Each number is 128 + 24 x the weight over its row's rms, rounded and kept within 0 to 255. Layers, rows and columns count from 0. Numbers have three digits each. The size before them is the row's rms in percent of the matrix's.

# layer 3 MLP up, 512x192, rms 0.178, rows 40-88, columns 0-95
096:156182127160122158150110160125101163135128094107148152142155159143108115153135146129077107125164171155132162078084141120129138132128154171133121119112114163169118138103162128155177131113162104127158138147135126132135148149175190135145089127163132133103132154117159163104101120121134117141
080:137086082082176129148126138183165147158134119157122140143121118127155107106112133155151086141140145109115118137085127143150149146132121145135198095166150091150151118129115110139129147141137106134122146106193128127140133094119098064149130145117129094132101165137119144132123156147118086143
104:111162150168157137125095138161139111133176121101121134117140104133156132077111133167124159135144131128136078170139125083119109118174142113109129129106159168115144121143107104116123123095139126118138171134123148097113082122116127140097140175119159119094094089169123123146151145154156102108
129:151133144148130134110115161162105174127136097113141142121106140123130144118117117135108113153153115140118128105122109093120144125133180116130130078156114101141069126119121119160147122146112148102135138158158107100097124167158144079143125116162140129149091166122166094128117125111076119110
106:132107162135095101133121117116106150166092137097137160100146087089146154134141123123155122098095080096138136110138147120143163122090084111148147133103142158158125134163094162104129140152077165095154137144171106146165132131145167139101092132158175129131126134160149141122110115133130129158
098:107200114111116060135113075133175119115113153100123125189103139124126104102120143165121085114155104102130083161180117138148144111086152102129094132108096138136135095113138120112143128110162099130146098145108058131138127141139126140154111144099106111144148157151104105114131127118116080116
105:132091130077150169096137113101100146104107130116111130131142140157109077157143146112150140204163157130159151139117145121107142130150108151137095121160099110145099069122137110138130126138078149098145123148144148124137105138118051092145140112145157139159118135141117112104111091116124099154
107:089149144131105129120156121133115121150116148135137131104129089152135137149120109112125102174196134096153132189127163172135110142099130127161108102097146099086161154104161120183142154104112112088159141111143100103097125144128102098069096121110183119125089097134139122097124126125108148140
100:161119150146096145138128134134120120119067131108046180119157159109140155160096132149121140110133149118121135106144138167164125129144117133125161086100161087144177178132095117108081132145120124135109113116170132134110096097085081101109144144110121120127156058132141151129143110119089106151
098:130185157142124152123139115140121110114183099148164136140126093141125147135145151103088131168153085119149109141137095088161167095141154158157100128156127104116115112069155109131106152134130139138134141134184141155139112138133129103176079123093123058161112111124115133087172153117142128130
103:085107125158109098154121161120082157068153159115131136130098131114152161098132133127081140111115117148082173124096155130117130109117105093149168131153171160156136121119088103121169138153135117147111153074130154143110134090081124158140072115106094130119073161141126148139140123124101114146
095:128102114106083111118122133167150185145138120153105133131157103117169119147113083146111120163132119129125132139153153166136146087152071126155116162105143149105107152156170144126150122135148097133123130096144137174163127112048132121141126123133130110117151142147097088199106170142142081144
081:105082127142095121128122142153138162140108132147117129124119130164130106115104128136150155099120146127065127109107096143098166124100092133140112126136156150121128121136096149144124124118131116099095197170104123144121171139115127163117128147189099088162150071131145147144115127145086133109
082:140147135132130154163114113126120126168093179144119096109102167143078104097103152166151150100083135130121142167144138112154117135145113122064146119135059135120091099129126118130110149152173135140085092116117115130110142119158150141124150153147115161100125172123126095154119143157094119104
092:091160125189105128101138149152110135108153146151134105137085160074114128185139112082106137142125086148137146209120095120126129177134156146160172152128087121127111146123123147139110135154124098146126130114099115133121118122091140142154161138135096129102151085097160111133136152143130106103
096:140129091118180124126120139141123120131159102153073155080155115125155111131149144140098091132100096072128176147133108127158132176169085091109140155133120103109088157084090145116134155124133118099167134143090147115156154134133135129143178130134133109104104128142139163127155189146121108145
110:127149171132106137135128147089130131102130174063121124091095145161129160113156114110140144096139149098121121113114093139134102179143091155138159151141117095115083112107160089125150097126107105140160134098154151179117098088115100147133093154067133147166138132125107109108126087119100112122
104:096101121160081136079114131191135121122102117095116142130130119116113094167133176148121148146136141096120135131133136166121099144144074134130153121103141151138176144114154156090172141131147125148132113129132109076086095137135146100110083121134110130120101129115173143148122076140110109169
104:105112163124130087132068137123140076118107122094108103146154089118107148169146130100123182140109132130158140090107116183124129119128131121112143133101133112107088135157159161126115137100121078132103079118134123146124104139118077161135137164132131160080116147106128102121094135104137157135
093:109129102158141165106106079093112146116122113110116172121097108127127131071139143169128112089111170167144114114107124145089097099155122128101130108145141117118154113130125129111120111135141125095158138118127157121091085113130127114096098144122113168113119092115153142104140149132144148111
107:120132109086133146100093075137147132156081161174116120150109151166139130132129149102126111109173134129074088124120113119144124133204158083165137119125116124178100134150175153091147108131116173072131127138128159159157111164134106150129124113134150169079112166123112112165138114108087141136
077:117159137162098193104105124127108095134132114128108156119124113134155161148108111126176137169130108128139091137151100160143143133150106138160087109175149132118111127133098150112132167139098133107134170122135123129138141112100146121152178127123150153160129099067147095125087100160122156085
095:100116196106102102067150141136117147102109131175123119132119141130131141157111103106122094135107154125131080131117118140113155143171159101130133136122099098137155098112132111138105146151129102147092088142080118155090141102090132156130172110136122099156202098121151091118095154111099143155
091:060116134093123090163138086131117131130122132145152141137126105082145121112116158151160126118137135147132162169139103124144111077140130144125128126145107103090080151113147130139124151169160108121102125155141148166119155171161150110157151112107124123112113165169125112115143150144099132139
084:184187115082122105106200116177108132097132104114115157137152120114140105091115061134159094164122123127093123107157156149169120124128098128103118124167161087153144133111130124113182125132157096110140149143074095117133098085104108120119195117179116171112121149102112130111152142163146144110
094:162124102072083147118156138114155138119105114079124126135106112077130111133179116119188146149172146126105119096116121114130124119119120080114129162120122111109142033076108125141163127128120080113142136146119137169175112125122124109172127135113137141120116139122120143121150150118122097135
109:143145118210155119138166167106096143111123123123123127132137176098115147148149144143076046121117132131145103123128132127141132145108098084135082115074129178122156160150102133143154124154123118101138118158121133130110142116101121122125121145097104180155160125133158131064108154115117118178
092:093122176170155169142111158138129147130143109115119106114086149106106093121114139145146093098119140120156079153121131137114131101096143116080170142167097137149129087103127128110156136161137101106170088137097142144136094134177142106122144107095114079105129160135108105140129109110093166122
107:158097121153149138132128106084113121103165145138169158123113135091145107098144141145134079151111114118103132118113141100129141144093134164091098078136120141133100089148134144114114137114116157139126091108112134168107132158118110101109109130132158164149082162139120150106120115112092155134
111:104141141135109133094158134110102144085129118139125133165160115122147138138114132133131103127120143157091109130111140156107158106101131143149129124142103116113137141116083159119101175148119109136162126120128161112108114135112121191131147118152148130109132142105112116131158116143106150110
032:162148112108098163128054114124191095119147113120133157147131110125143164149107143099155146106098095094141141137138114110146129123118089098085166099088113129160137121149138121156122115134112148148166107152136144149124134110113125109127101104108142166122144113137128104111100125140092118117
103:142147087133127131053124114107085121122131173130144137115169126100155114126133159151176137150144116194108114139120120113152085131118121099131146127110141111120189177101096125126083142124152123136141164123091160121092184129111118120100144180142081108117130110125154113171138166099142134086
098:101116150125139133108081127110151152140151118154157109181110170129172132123097178159130134149142136128127136119116112145137149114099122112149103142132086137138125099115136094083092188118125115102108086114141148105137128183153090125121174126120133145178120107144052143132175135113154120147
098:102132143126135092090097129131089161131152117121123084148159125107111159151126105122095166126124119103153180111141121125158134106127134135121142150144110119140109122110127121117169156091115107120130130185165130138152061147100113107136155102068129136094105113102127121134135099163099107156
093:129115086136120158112128153104150143152136104146104145100136076149163101182141130177145136144156113147143152077156114152134107116114139097142127161141094139153144110100089128118151164133132136139133114146101127128155118109129064129124134096124090112154161129119159141177147111143062140165
107:120136104104091092152137144121143156106116141133136165140149126110116138141115081079127124180070183134090124098147133116146118103151158173091160127119162116106105154104145128104165135076124123148111176133145125115141170170124139183160102112095078121102128158162102156115102148142127119110
089:131152099104117149132117091136089141139178084143122139144114152122146111121135112129106124120152116113062131172161082147170161153129145144112155118111107118110144084100141161134124100111132138083096139106117133144083136106112117167110126121152119138155164135120113104102110132105180144112
091:127134089157096166080126144126134092099155142162144128167125121099162156099132144129142123100160130145156101099095178112135128161072124143100154152142127078132155156114150129126113093163095110104122131170097119090147163111081125188137092158115167155111155123110145119123134153135172182142
099:155114093119130135163117123168131113123131131158146126128107142169127091108159112153151139089130108162097142161130114162113112100129080140149128105111157110110124114114123116104166154121114095089090106100139070107092097103076187129135114155145106128161156143176083105129146125177128131123
104:152123123159192126157157114138147112141090102101126098099103116173129175116141152127178104100151145124148097082140093168148118088144103120140157149099121113139132145164109156125103106073104137101107122129115089120126142130173107123123160129152176140139087159124147118087114059104120112162
118:076170143088100104155111101121129151134123124142110179162128113153160134133117112133133147136143147129126114123119091120138124116142103082161176161115132151141107146123109107118124151146108127152155131092137087080149143097172084153150151112127117118165146179100089133156128089129159134102
096:124071122103124094108094138129137136134120132135153112135178122102147116118136114129075155127104106072085111146122120106111104097109112128076105162138136097134172089112111118097130107124134122099159173126111133093135165137139090124195163150125119168132112134149151133128141143120128155155
091:106072133103142123126128102141086142094146108127135125135116143119103114100131131144136142136114189136077097138129121145118111136113122129102174188128132130147112124147119138129140122052153092114129146080116117152126170147120092120141118108151100098117108167132146143114122140103090102174
072:160140158153134136171123083110150155098138100085121062116112154126153115116127129150137134131131165149164130145127147121131098139154130138174115150085122127159103153102115115178150138104138125148085131124107115149087147155135111116158135123121081149117130140090088166107145162111182109120
096:155134147160161145162110117135157126153124122148098109168138102143196087103095138157155122157068114098134109185122143146112106100129148108127133139152076138068105117150114098140103125119172104109093097138151149139128152086165139144103153131157119112129109129104125141094129152137137144134
114:112137095126122143161115157115113120137150108098133136105136109141104160098108121141168170096106090148134106116112192100120135156125122108101088132137107101142090148172172130088089114145144152140159126145136149104139125160125140111092141116132128136153129121134087091112101113106114138116
108:121115113139120130131120145138089135119091149129083098169123129173113105106171080111144127124110172118133100118142117174122141152143146148139116129139101107113133109136173176137162139140130158122112141146130139108159106138130152128121128093126074155106116087134179124134124135134145098093
099:124136106101107150096108112169142109120139151160136129135187098139110133133118101124156137140085098145103090133096167166135102136108146083099129132115098087078133100080125122105133176148067086135155129136146196115133131128135138108133120099117116098143128116137134127105136140152137084095
108:160163164113136140142171121122088116130127142175103166170157097150117122131113107113112119106126132105093123138128083116101143132156089121154085098136172129158154136161138090154147180098138081136108100121143135102165107149099117127131115141157116129131136166138127160149138093091139131110
# layer 3 MLP down (transposed), 512x192, rms 0.0564, rows 40-87, columns 0-95
098:158092133149120124155099127134101103152125133106130121140171116154077148112072148135097103101126170108144156095174085082096139144112111147103120130096098116106124129147153163149121147159122156130124184122140138170108154105131156171131119100124129129103131088174136132099117087108088095167
079:103150129109137103108144120094094140138124093127110106142129147051176078109133125157121127129138156139114152099120132109141094128139129126108167120147187121090167090161115121155136119159138097166167117128111124108109145141126120190125138129101093139136085108139124109106104124152109192107
100:131116162092146118097069139154139132143143159143118120100130106155166149096148096093120140155138130113120122076187106128139102159132112098128116140093144137115110150115124110120134186112126131101174114104104140132157098113143096143163094134140183169108142080128159158133143158157129103148
120:147145170102140095180139084120135072083111085094075133142142078103101104101150120106124140142112128151109151143155187156135127108140110125125084186112161135145123107155153153159167106191139165118133105125131159129128104137137148139100143095095121086158158105145124118109092107089107102115
110:162114121067146115168115096162140107154101171168147162144107107092112159106112113100133104141167131076128156110124095168132174126095116083104144097155133154138139141136136155129128168093163129113154145109139109099182144152095119118121155123157172171128171143142120138142101138144168112163
096:161090141142088187177166161151102101132145098110116151116134145105125196119139104115154118098096146142157118092120104135095143075148103134145136112091151115113152191165112122121099135166105154155112159111153145130153165119153141141116100136140141134127085140121130122126119158112100156145
091:146111111187132087156182140145074096128177113132126104095123137141094140160113108155128153137140130128135105151101087086119136101147088159098102135141145093124073149147141125152120114110111108144079124128111062137088138083110160129099122145137120109112076123145120143125161132154147149131
113:091117130147188124124143168124138089140171101125130108139110145132160135139128087168153112095135159124155138103144124142136085172140115114133128111104089116099177117060109111183122104136107153107140131106178124152129149104117112144153098129119160122119135113141148112141132111156160151122
102:098096086134107135156153132115125125123123169121110156109118105118115115134128113135127144081069106106151168104116160125107111141140147159073167144186104136155111109112160137155113129113101095116167143158133121126134128140076118116121128160170084097133170122109107103151124136130116144109
110:125139138138125122118100164148140119133115111134143149161156152120100056127076140120127099116127173125141132136084159117137108147144137155157088120136119116124073092106132141153128121148112112126154094149082118162129169140158141084121115123151139147155094094067114118157166127145133126149
112:114150155176131094152141119103135138105120150168114120082121151153178110106124173132093142086153116111090111098135140148134155098125143130115132119131154129146151114107117124095112138153146069119130137098141130170106096131087083117128120101130141122115126141150139127089139151101133160161
100:165134147044111100146134158085108153124131122145134148113145133108159117207142117139154119160116146171114110078122145156153123121095090132138141121139146094163116144124135123097133156079112134128166133099132125135146108165123116131141148091111174136130144128146109098156074146137118108112
087:075170108156181099125119123083090134123093135071139099135123127143097099079119136156112148136130132118133141180088134128145120099116091128101102112124177169152139133076135126140125133125099124097107148133139115145070120141152148095111169114096147131101136153130107123153169114138159089111
079:159159097164125104120124147148144126135102085156136128075133157179098132147148117152157140147122107149124104122151091146128099140170147110144143133104123148150147130146117144133097119136161115108131134159088099127130119105163132127109132122148166098150134128168135194133094153172136139109
089:157130182134131133137093087157135087118139137103147079106158108158118121164105115149129104096132170120134159196126114103116118135115125169143154144108116102121116107137112097129102154153142117075094113122125097138058155144103125111137147111143104077120087118157137119149140159131144131162
090:122124137070134159113107114093076121147128084151132160086155106108158141125152161178157105139121117082070135134130130105144108152117122083114154143113109111133099140124089110129113140148115129135164115174107149144117120131100122098149122111080078089087107115136123119153151150140104134112
105:140160111104150135193118134085150123106118165124138138148143157150130104096101109137112166100165147108112157118156066139121127168127149118101091106154164135122112094105145135149109110163113159151150116147145143133119148119126157109134099120064134118111140161168086167111132104107112129123
108:117111114154136129077085141136125135105067106099101133159121124100122112144136173123137111096170131129158136123140127130114071099166073127128107129095115120146147149155101136132119123122116135128087144129142135095126121144126120110106119136108089155147114130177107105125105149133159162128
095:149123134135106123139132082163164122140135177111118122141136147116142151129110113151164076102122090144120116150124127120110073129121127094147132117109122147133103116095150176147160136105117105147102135148108133113191114152102121144121161141116105149145134129125112114118108111111129102112
087:122111119131115159108151145162099115072139111139144148151123148142099096136136160165124124166126178122150104106183162162067165107127154099081131191157141109150130134098110132123110134151113139138106089121080137105121103134129119130106125110122088122147088098129131160145164102117120106145
097:087153093077134097147167119126106109167109143158103141121166145105118135150138142124117138148122180108117104162170156108170103143153121104151135109121091144152169104163110092114129105114085076118120128143112098170139137143137160152114109160119102100131109136182148150145125128114117089159
097:135114099121101175185074149162132141122084071137104160139143155131123130117122132079155153120113128142163121127124126153110100137147154108115107090116122147096096118182103120132146119126108172159214162114134139150111168092133137143119132133100123082153119084104125133163120105140126118106
090:161102099124118087136121167154151185134145149126154134136155109186124115144116098077155120121140109145103124165140152136086116116092119162123129146108118137153110092122122129149108075089102163132106103134097124130172103167118120134090139112150118127126147135139104142152136143128119134166
091:143153114113152077131151108140130138112134116125053138127142079121169136073134136118181170166155144179102119133115160147123118113125151121081145112148125167113114162139146128095104078127124142126165124159146112150132140133144119121113074122109141129153122188127143179149128093139161141124
080:108128128148113156125129099139149144132113127166164163141169128137162138135088056099142121124100122148088116100133113134169092133120136143129130181116110132151100123123123176121109086101111105124085120114108151166137124183165125120121088130127122118167123171135140152130094150138158124151
093:104150123173176141086104109149130152166184076110164165136157135112083089105132113121124165153139099107135134143075134137119159095116160109077110109119113130135131124126114126169159083093137144152180124123140092168131140114172116099105122116109151106130126151140130146144145139110089125133
094:156086111077123155133182084121165120138171116111115094094138139133126164117146104118185133149098114144089162153134141111126114162136137109113115109123143134121136187172134161130128164095163105179135124117130120113150156084154127138092153130113164116142145168113169172142131125106103130157
086:119168141136106132155142118149169112137145128079148131163126134156099171133124132143142150086120156148153107107123139164094102142128115161136101153127167119185106132141119124136138129151144112085168124144161151146152182137142146112135130101138124126144114092088126126128117142134156089114
114:150133073129137137146108141114183140092145134157110128135095141112109121107155118140100119093120096115144143145133151150118133111097109104098153129127158151094079123075120134151107136109112116110119130091130100104104113109099109098122152099128104098167081091139155179105128147098142123109
113:113088133123118153146103123121136130079124129138094142118149111169129099065115134097076130137110150140116134138131130146099115123073109110114121145120122147143151134105117169076127127089112113148113147102082138128167116169150134182140116159112096179129137120130124139163146116151087178116
049:119060067118122102251116171172194110150148144117107121121152119117114161147141091101153127113131145128122114111138119120104118146176108117109132109064103140091086122118122119109122155146120144155123121150130133122143147140083143158119116133143133109124136122095128157120157136114127093141
102:097121130134132151125151112153142138188112137127170138093139095104114148114110125156163127135108105165130154172189097113112117146129107097139136100141140123109152130132128059078109152158139142134122151132127140117124120141149121139140073134130125118141122127104116150113137120140124177110
091:174130105150152118132172114126102122120085122120117173159147099106133107102145101130148105146081116131118134115169150136128085141133121098126126139143122123145134146112145127107136127151159171103144120119137091134152139132119117121134150118154124129106083150126137153062140094169174133144
099:123122137101089103143135086129131106128182149134114118162180123131145105113128169157061146175152142130110111121146072131152097109169103097103125131128119101118110133128118134119109129086140117086139098118150100104175100139098104112155114085088120141107106158130122120147164115139096162150
096:118159112083168100151129168105101141139157121107171119120131121091135140146120086126143144130104067083111131151103150092114131099127106124121125145114130128103134104139109106181159091145136124151154153120123143119115159110136129153105135134150137149139102108160131152128154121117102123108
099:109101109123128075105143126149134112159173116091165123172170119156109118105143140156131109118128137123173182130143145102122111165134156136150138143162154137136130148096119150144110115174124136137162131101142106118156132124137115135138104172121140143153120111109099110147167148153149098170
089:129119113139103103084132096122154171107150152085123107099112151158126157111146123117118143154123116136108118120164122173149127102160095142086133137146109174054156144112103155132144154138123138073102110126117100144127154146155167123111121133122149143150138154108129097121142162079125160131
093:099101065084115126146151133148142093121185122114115111134134161100126171115137147150152127121156146159137113123120126159135108111117154123132147125086139167118124142133145132143168144158110128171163148132138120126151152079138153157127133154133119157129086156136125109119143118131145152145
091:135135157165112163147117169146117139097105106087137159154110125139110128115153122145090151152116174179126184126118133170131086127140131104128156109109130111133146139098143113130110107137140116117152175136122114093148130139102121134128131099084147138169134119134122152115107077144099113173
112:137115154112142128140104152129158129117117191131150113098142138159154119137173148152075089147117106130158117105181119103199119130143113125090121139161084180146139110152130103145132142098133119140089106098124121091111105152104132130164141121122131139156122116129121146110138121096139094121
122:192120124107114111131127134136129138091154126133133057094083143105093097132135119115143079084140117153122103127136173132108149128083134126121092115115108141151151126127106135134154100094144131129136140141124132161111112127093163147138143139169122120111106133172159116107148162139119106124
094:106138148119115092118119119087092136080153115124163151119147158107124099122097158114095163124170104097135127146117158160079170174115104106150128138105108096148157092134138143144110137108116137143146123089132092115148134110124134132147157157106156146133137119133101121153116079111088143123
093:090160193112114139095114123134123154140127105132092129101140133097127150072101128131117116160180141179109106133105160148126150150158138119137146116164144111146173141144112127119172130102127099081167111106141128144104127139132106147118144096101130150164120156161152134107158113138113108146
077:128085139113102138186142139134126128150112120140120099124138144124122145185127188163142079143140123145146140116122123135139146104163112138150122147107113140089112156122116083148184162100092083141121122129190095138154138089122103115135170138095094143129140115128120136150129127121121140136
101:167141128124162134169109131114131128120159141112131110088161111148138127111138097149138099145132151081126137104118155132159145154121115122152082149178102140094150106125118058143129106159141144142112117148153117173094139128150135145128179084125148166092096131130136120115133085115144175122
106:112115134153095107123138116134127110122116086132153125116127074136159135102142109120114125121074119168178116102111139131116131153184139157100139075130099128113123137120129137130104084170139160152146144121130101179151107123174131109123092106100118145134134179124139116073107107141132134137
101:142154101126121107147137120063146136129117135149161119115118090128119154113123135145148100151107154083117153138130129104113094120136169152147106105129115176126118121163152160119103135127117157106133165095146089105170154155117121139095159118151101135111138082136121101165136105122123138124
089:134141160175166054109099108146142152154114134149149126108152141090132139065099155119163119115136111112140144140149167142177109146120117124143107121141112123146165132137102121120144098123099118141101149125120127061098145132155120118153147127123087113111096109100164169148139124109144127155
# layer 3 MLP gate, 512x192, rms 0.167, rows 41-88, columns 0-95
081:187107122187121157111149090089184176158126144106143140137163119193133120161117142108117114166111103139154117119153101118124140164137105149161102166128103176145113126140122161133112112099092179106123079140083123112124160143142183134098097105159144118128147105098128137116138153072135155147
103:138162149162132107097147123133104155143153113102132145135113165139141137111095134167099153156150170113108083132137096109123155150166087149129137156158173150112116092160105105166135118080154119114106147110069116158112134139072158122110126148164161133082152111182136140107153144121151106104
120:159115128165146126126106126139105096115125108110143125136082111102150086156113090183131134150120121126114124122136114120155125090099169162127118135145113106147103143149160101119143138197125115103119137111115110150126120165136174098137160125164136107145111150094149115130092088116104158093
115:088114165134112097152134132112140134180115135110146142118106101070142138103116124126130120133122128105150153119144143152139185149121081112112159119128138164150154148161158168078115134111138126112150171119148094111148164159151146138131132123149174151112104125131123133145128181167117166153
091:205128159162120138159184233112056120143126127125137100133144137148094159131131143089127106146149136161157101127142122110119138091092153169134106141122085128086180139141133114123119164149110137132144101136093072150158151147121144176138099134127129133149107125126140134131122140148111135117
093:111161135110127119133146127133142167178123157137124171128128108059131163071107123108124122133117094122162090131128156149156124145117146106122109136112138121141162113140135121130141151158149150171134136072097135120102115129142160170134080116078137095095184155117166131126132140133132123079
113:153160087154121179134120112193131130093125142092131138139130123138164121113126135158130175097122149111111147112106140163128111097085134128160072156128143094123150149130099077113070156115166101144106117119163146142102143146156121093126117185131138151160119136105139129163177172131126120069
107:112146124163119131166116131165146123099118131138141133146109129120183132122088130140136142142142102087086123151115138130111152144129130134125132136114127101082133090132171133173127094156090105130181080140129132131131113108107099091122110139117135108170125118126086118129145099137141167098
111:122138196137140156082114176134126141126135107113114100111190158117126102114109141132124122119098158119130112144195119167140057132147071055126127124153127142137124147141167129140117093137131085099118113102131132147084158112123119112122169166162107177139135158128109095148135139161125107133
103:136133101168113152115126118143180103120091089140153119103126166143121103129122114119180128113122134069133141128156087163128141096133122171107151148115107114110124178129149124149107117123098128133130113176126106119164096119117129118091117101170130123091130121090091131134115072146124142134
097:124116106110164151093134115146109115141148117134122135130137164172131163102122109094102160112133125141120134081131113127110130159133138137112144130130124120146122107128119081166080141137072106158157113165141178100119133128195151084117169152135141119165138146139102121124125146089125170140
088:199160198186164142164185178121073117137151109092139124080144183111146151132131099120125114126130118128157152172120149129149091134141107153111136127084096125144119157163165128122112145165137169159146060110140123113147110141118138126142098107110159143126112158112138108123148130126142152166
077:147142116122158121152139119100122111114101110114137164081118157155128130125143126102151108147100139140082146133100127154090122064131110106069122132136074123156053104095152144113134111149169064112078107122111110124123122133156126123109147115147101144078119122116132124143127144111116128139
093:104126181160111156134124142107134130101108146145097126129146107115130176142146098130164103107132126094110155166103080124120125157083147126118164137104064118105119139130141143137107140120110085115108130101128094132121126113121100132113153100135124112130121126093170115105141108135145140115
101:116149079107130100109140118120168156121134149169142126106071149155125104158109168117142134146128145110113113121127125100151120142123134140142154112146142153123140159105134125131156144139125141146130131129152133139140132089087154147109127140137156149128160140106107124133168128092123099144
110:127116129141160134138099141071131146108147120109165098101099158156100143090135133130120157095125129136106158135140114130154116093089140197147065166131100089109161080139153094128127122117106108134094126136101141123127126112153113149105122134102113153121123132166131123111148147157119153137
107:148118138147153127147138134066122147118121161093150110129116097116128162084077120146127099111140136090156103160189127138107159115145172105144100122133117123098095120142154131150119123130111150160125142140160140146109161102104107137121144126102159165122106139128092145120098120111106126065
094:154142124082145136093126111124178142142118133100122148102160114063133092120133105093121178121115162146090132102130120141156102154185086109094133107112144139141124109148122120096099125142127115117104091125139134129148136101124112078129100154115141140091117096135112140120102130133128154153
091:132149112091125079105110137124182130093128131145142091120137162115115170158128148110136115196116128128150110105148131125151113102099142098121127130139109141147090110123128138162121158153121148131176136165119112135116129128111084161126158093135103119131142088144125127162111131134098142125
106:102175148126107152106120149091131134148126170169130127155145145167146122085091117114103102171158068114124140106111128126158115144166132127180123103116105123156152164165145180106121171133136068118090117157098106103140147132127125161123145124111128123112152131108130139159184125113125139140
090:145184121167079159114129150144090093139118087108108145142160102138117151154126114086148144154116111142137125127151127184104134138159129163144070119173113103101129124115146142102120163121091153127158144104090113153143143119106149103146163100124119161147138097091138110134130134161142152096
081:126144137122171177137159104123137104116156134109128142112109147110120116132176141124150127110093121127098125174115112130167144101075148090140087138122146160158137144171130155157151117137145118106167174166114160122153131120082132112093123158126142163119105138171149146128104121097149155108
100:120131141110147127121172082114155136117107168129150099114115125178122117109129161114133127138101133117070109154113146131109095107110131149097128103114119070173117136122162095100070144118125134118136089105172153135144116145162144174154090134119100139104132144137112122152139136112127149125
087:127118171133158159126147123114117126111106134113153132087100158140143111111166118128099141094118166122140137159128096105100166137170116184158126114140132129160182194073152150148089150160172119112163132127138082073098156151097113144139169122103134123118150102132133146147122085131113136126
104:156116103135070079114140105143134169143121121131124114103084144073121151112091140148100103077142109134102121138108160140097146128120143094154117128140117121137130095129124119178128104118123116172150138112176157112137131138084133132165103103078153132100120154145103118103157087129112163124
102:157130137100182148096152173175117145108145129129092108104079157118150132167102110166119112126132077143103103136099133148160113160075108093099094134151147143087110135148152103109138147142167110142165116139097131136160165120097127105137157145140116133143122156133159153161119127103121162133
085:131149119099173110102134174126122090137140137196140153096153140126159166126148144096143139132148104129142087124085103157134102109122146126166115124137159097111137123139127194112107160167117097112131123108127109082134136102133126156134111104179108151129131120138114151164137125138161114099
100:114087138130124149113131116098127146077182147107157158108123133065118119153142082141164081146108104122108134130127132139120119102148123126118127087119115123156147088168093135128101117087120120153166125135144135139124145137153089108111150082157117138152109148160102155092157140143159150090
105:115149142139126179132172140105136124154148083153102175158124140092116106127095167126136101114124145140096124129140110107081132093122085101131101122123086126150163135124106096114089154162117076135121132098108166122133113180091135133132136101148133179067119122084109144125140153146103127153
054:148148110194084117068125173133136112117134093123123184147164158115127162145087115114129141162156116128139144113106106141114143111132122120115137104094096132145156140163173123155095117138143143183124058111110154130127143128132155108116126074140148119098134127109143117161152112135089119121
106:162118151097125152099135127172156183114136166143126155064143164106166172165151129122128127132128114115125142111158153126130082114076111140128109173177126153126122137113109121147118116134113121127134111132142108095080174132066127179150154158091120079133121122107097108151143125150127126138
094:160134122084129154089158130123137178122114136121144166120149118107124131113094147047165102132113121110106136147150120161094122139070144140104123080163110131148116181109127135133133101110147163146112124155136132129111162085110151120112165129139118145148116149147131176126160085102146138113
098:157111176090107106102126138087095155141139161140111102067101109094112117132120083138145153113175121092137154165109139160140125122159132141132115149135134108165125118151159144154109142137127077089116118121164109107171130104101113117144102130122121138104139121129122116125117102131147160149
101:122111112138110161136101100131128110179158153113136112115124145107166097110102141106153127120159130107124149159145137113140138162161120093153139130097147114190107149153077166124109172109097178146160119153147118204142114122154172129135129123146098144147115146135128132124082116154099157140
108:102131147107139153143136147156112134097099134096142114152089116123137144162083104111167086160158086140116136127157102127126066134095142138062168150133144130133145112107139119143123123154121095103099125111186152107133087128168133101131101101149102120185128150155161115146104116107149141111
087:158114150149159156126098161124118101106137123121127114154115141145137129152131116136157149102147127110162124104141116158144112156114118098151131145096136126164097168130146108131163131130117102161134149074159123137132125128098113131138201133149120113102076113091058096110139110148106124124
098:110167175126113125104158163127166146121180152159136088128120145079131137093140130144112141122187167157156129116081166147143120102116129155115114120128110114140126129140114122147093115135125134147134139140108137118138184109080149153098102190142139125127124124113089184100138135146122152124
094:146100135139129083202145140135143122168112144132170111149145101164115132146187126078170151135154113114132141194140099171116158142126124127119142108123166100096117115093139087109140115132093127104158134163129100099113160091124122143163162158128124128163146145126141128143129116121152104172
102:127160165071127081155145154117124164152093100140144127112137152157129091188154128127122115121121138093143089106108159117133129091130127178147103068146122165160098098146107126117091087109101121099151085102134117085095156122137147112133132102105142132125112132117162153117124110120092132116
087:137113104091123155140141126146124175084150104127141081098151117104112126108122098129137123091140114113104099103102140097151116166113154145116113128158137119183186113111090129143104133106125100120139138123140128157134137146116184138157141134167147105070116100115177138109152108165151138112
095:108156150109149139125162133148116141101127146153151140118119131110119107148107186152146075131128149143110138140130126126095174111136129172164179102129155156175106145140152130134099171118085144114150121144111119157116106104139134144117106101163115106130165139107138110134123139128179107069
096:102151135162127134109118183136167144165140122132134106134141125141125115167118124088128117088127118153123162113121117125139093135077167133131102079160120110120128115160135145128113108165132152137124103163120129097146117129141161127145091128136156102127151093128159139139106171161130111106
084:128153169155153083114151126102104119082141093136126118118120147123158120160129100136128130117126155138169157108154170126117170132119150124156108137080125134132136156127137129169133169108154091117160122142095131126097155152151147146185120129169103110109145105131117156148146131071159114095
099:135130111085119166120103144128090181111137131107155147144121132131095135087135123150099131138187092131146099081147165140107150104135122091093138117121129100163145079103125140093158104123112148159159104123124169152093159146134129145114130157125110148101126072103124107152163122167157070105
105:148142115151106107105116143102072132111170135114110165114093136095130141105142068141127124138123127134088086155127139119144132155109159131103101141151183139162179103151111162092101126110113112143168141111113111142103124133121161174158148123156134140107128140082141123116110119132110159092
091:089141111116152141156114116137142091156125134097151156148162136180093121123131123127155149101149147167151152132146075102121097090130101126101113145146115084159151097101146121144129115141114110105185127150153129144161113153130150146095159129162102120121154132109095086117153125139124099108
093:129161154153144169102125155118152149115117112129123152160085102142160146133162135109128099139122143097150131144141137156127100156122161129120168142111139112113104105106136127114094148115091149119119127098118141162118108169147095157131096136120140108163107145122129088137126117119111118130
096:128111128106112139133145159115146130144135159110128138109119211096131126104157140116113118162178135155116146125164120098096157149125163103151086145127189128144117063086135180102121130131165133102141140168170094132133141131086098160105159118113127111108171145131118139136143156130155145089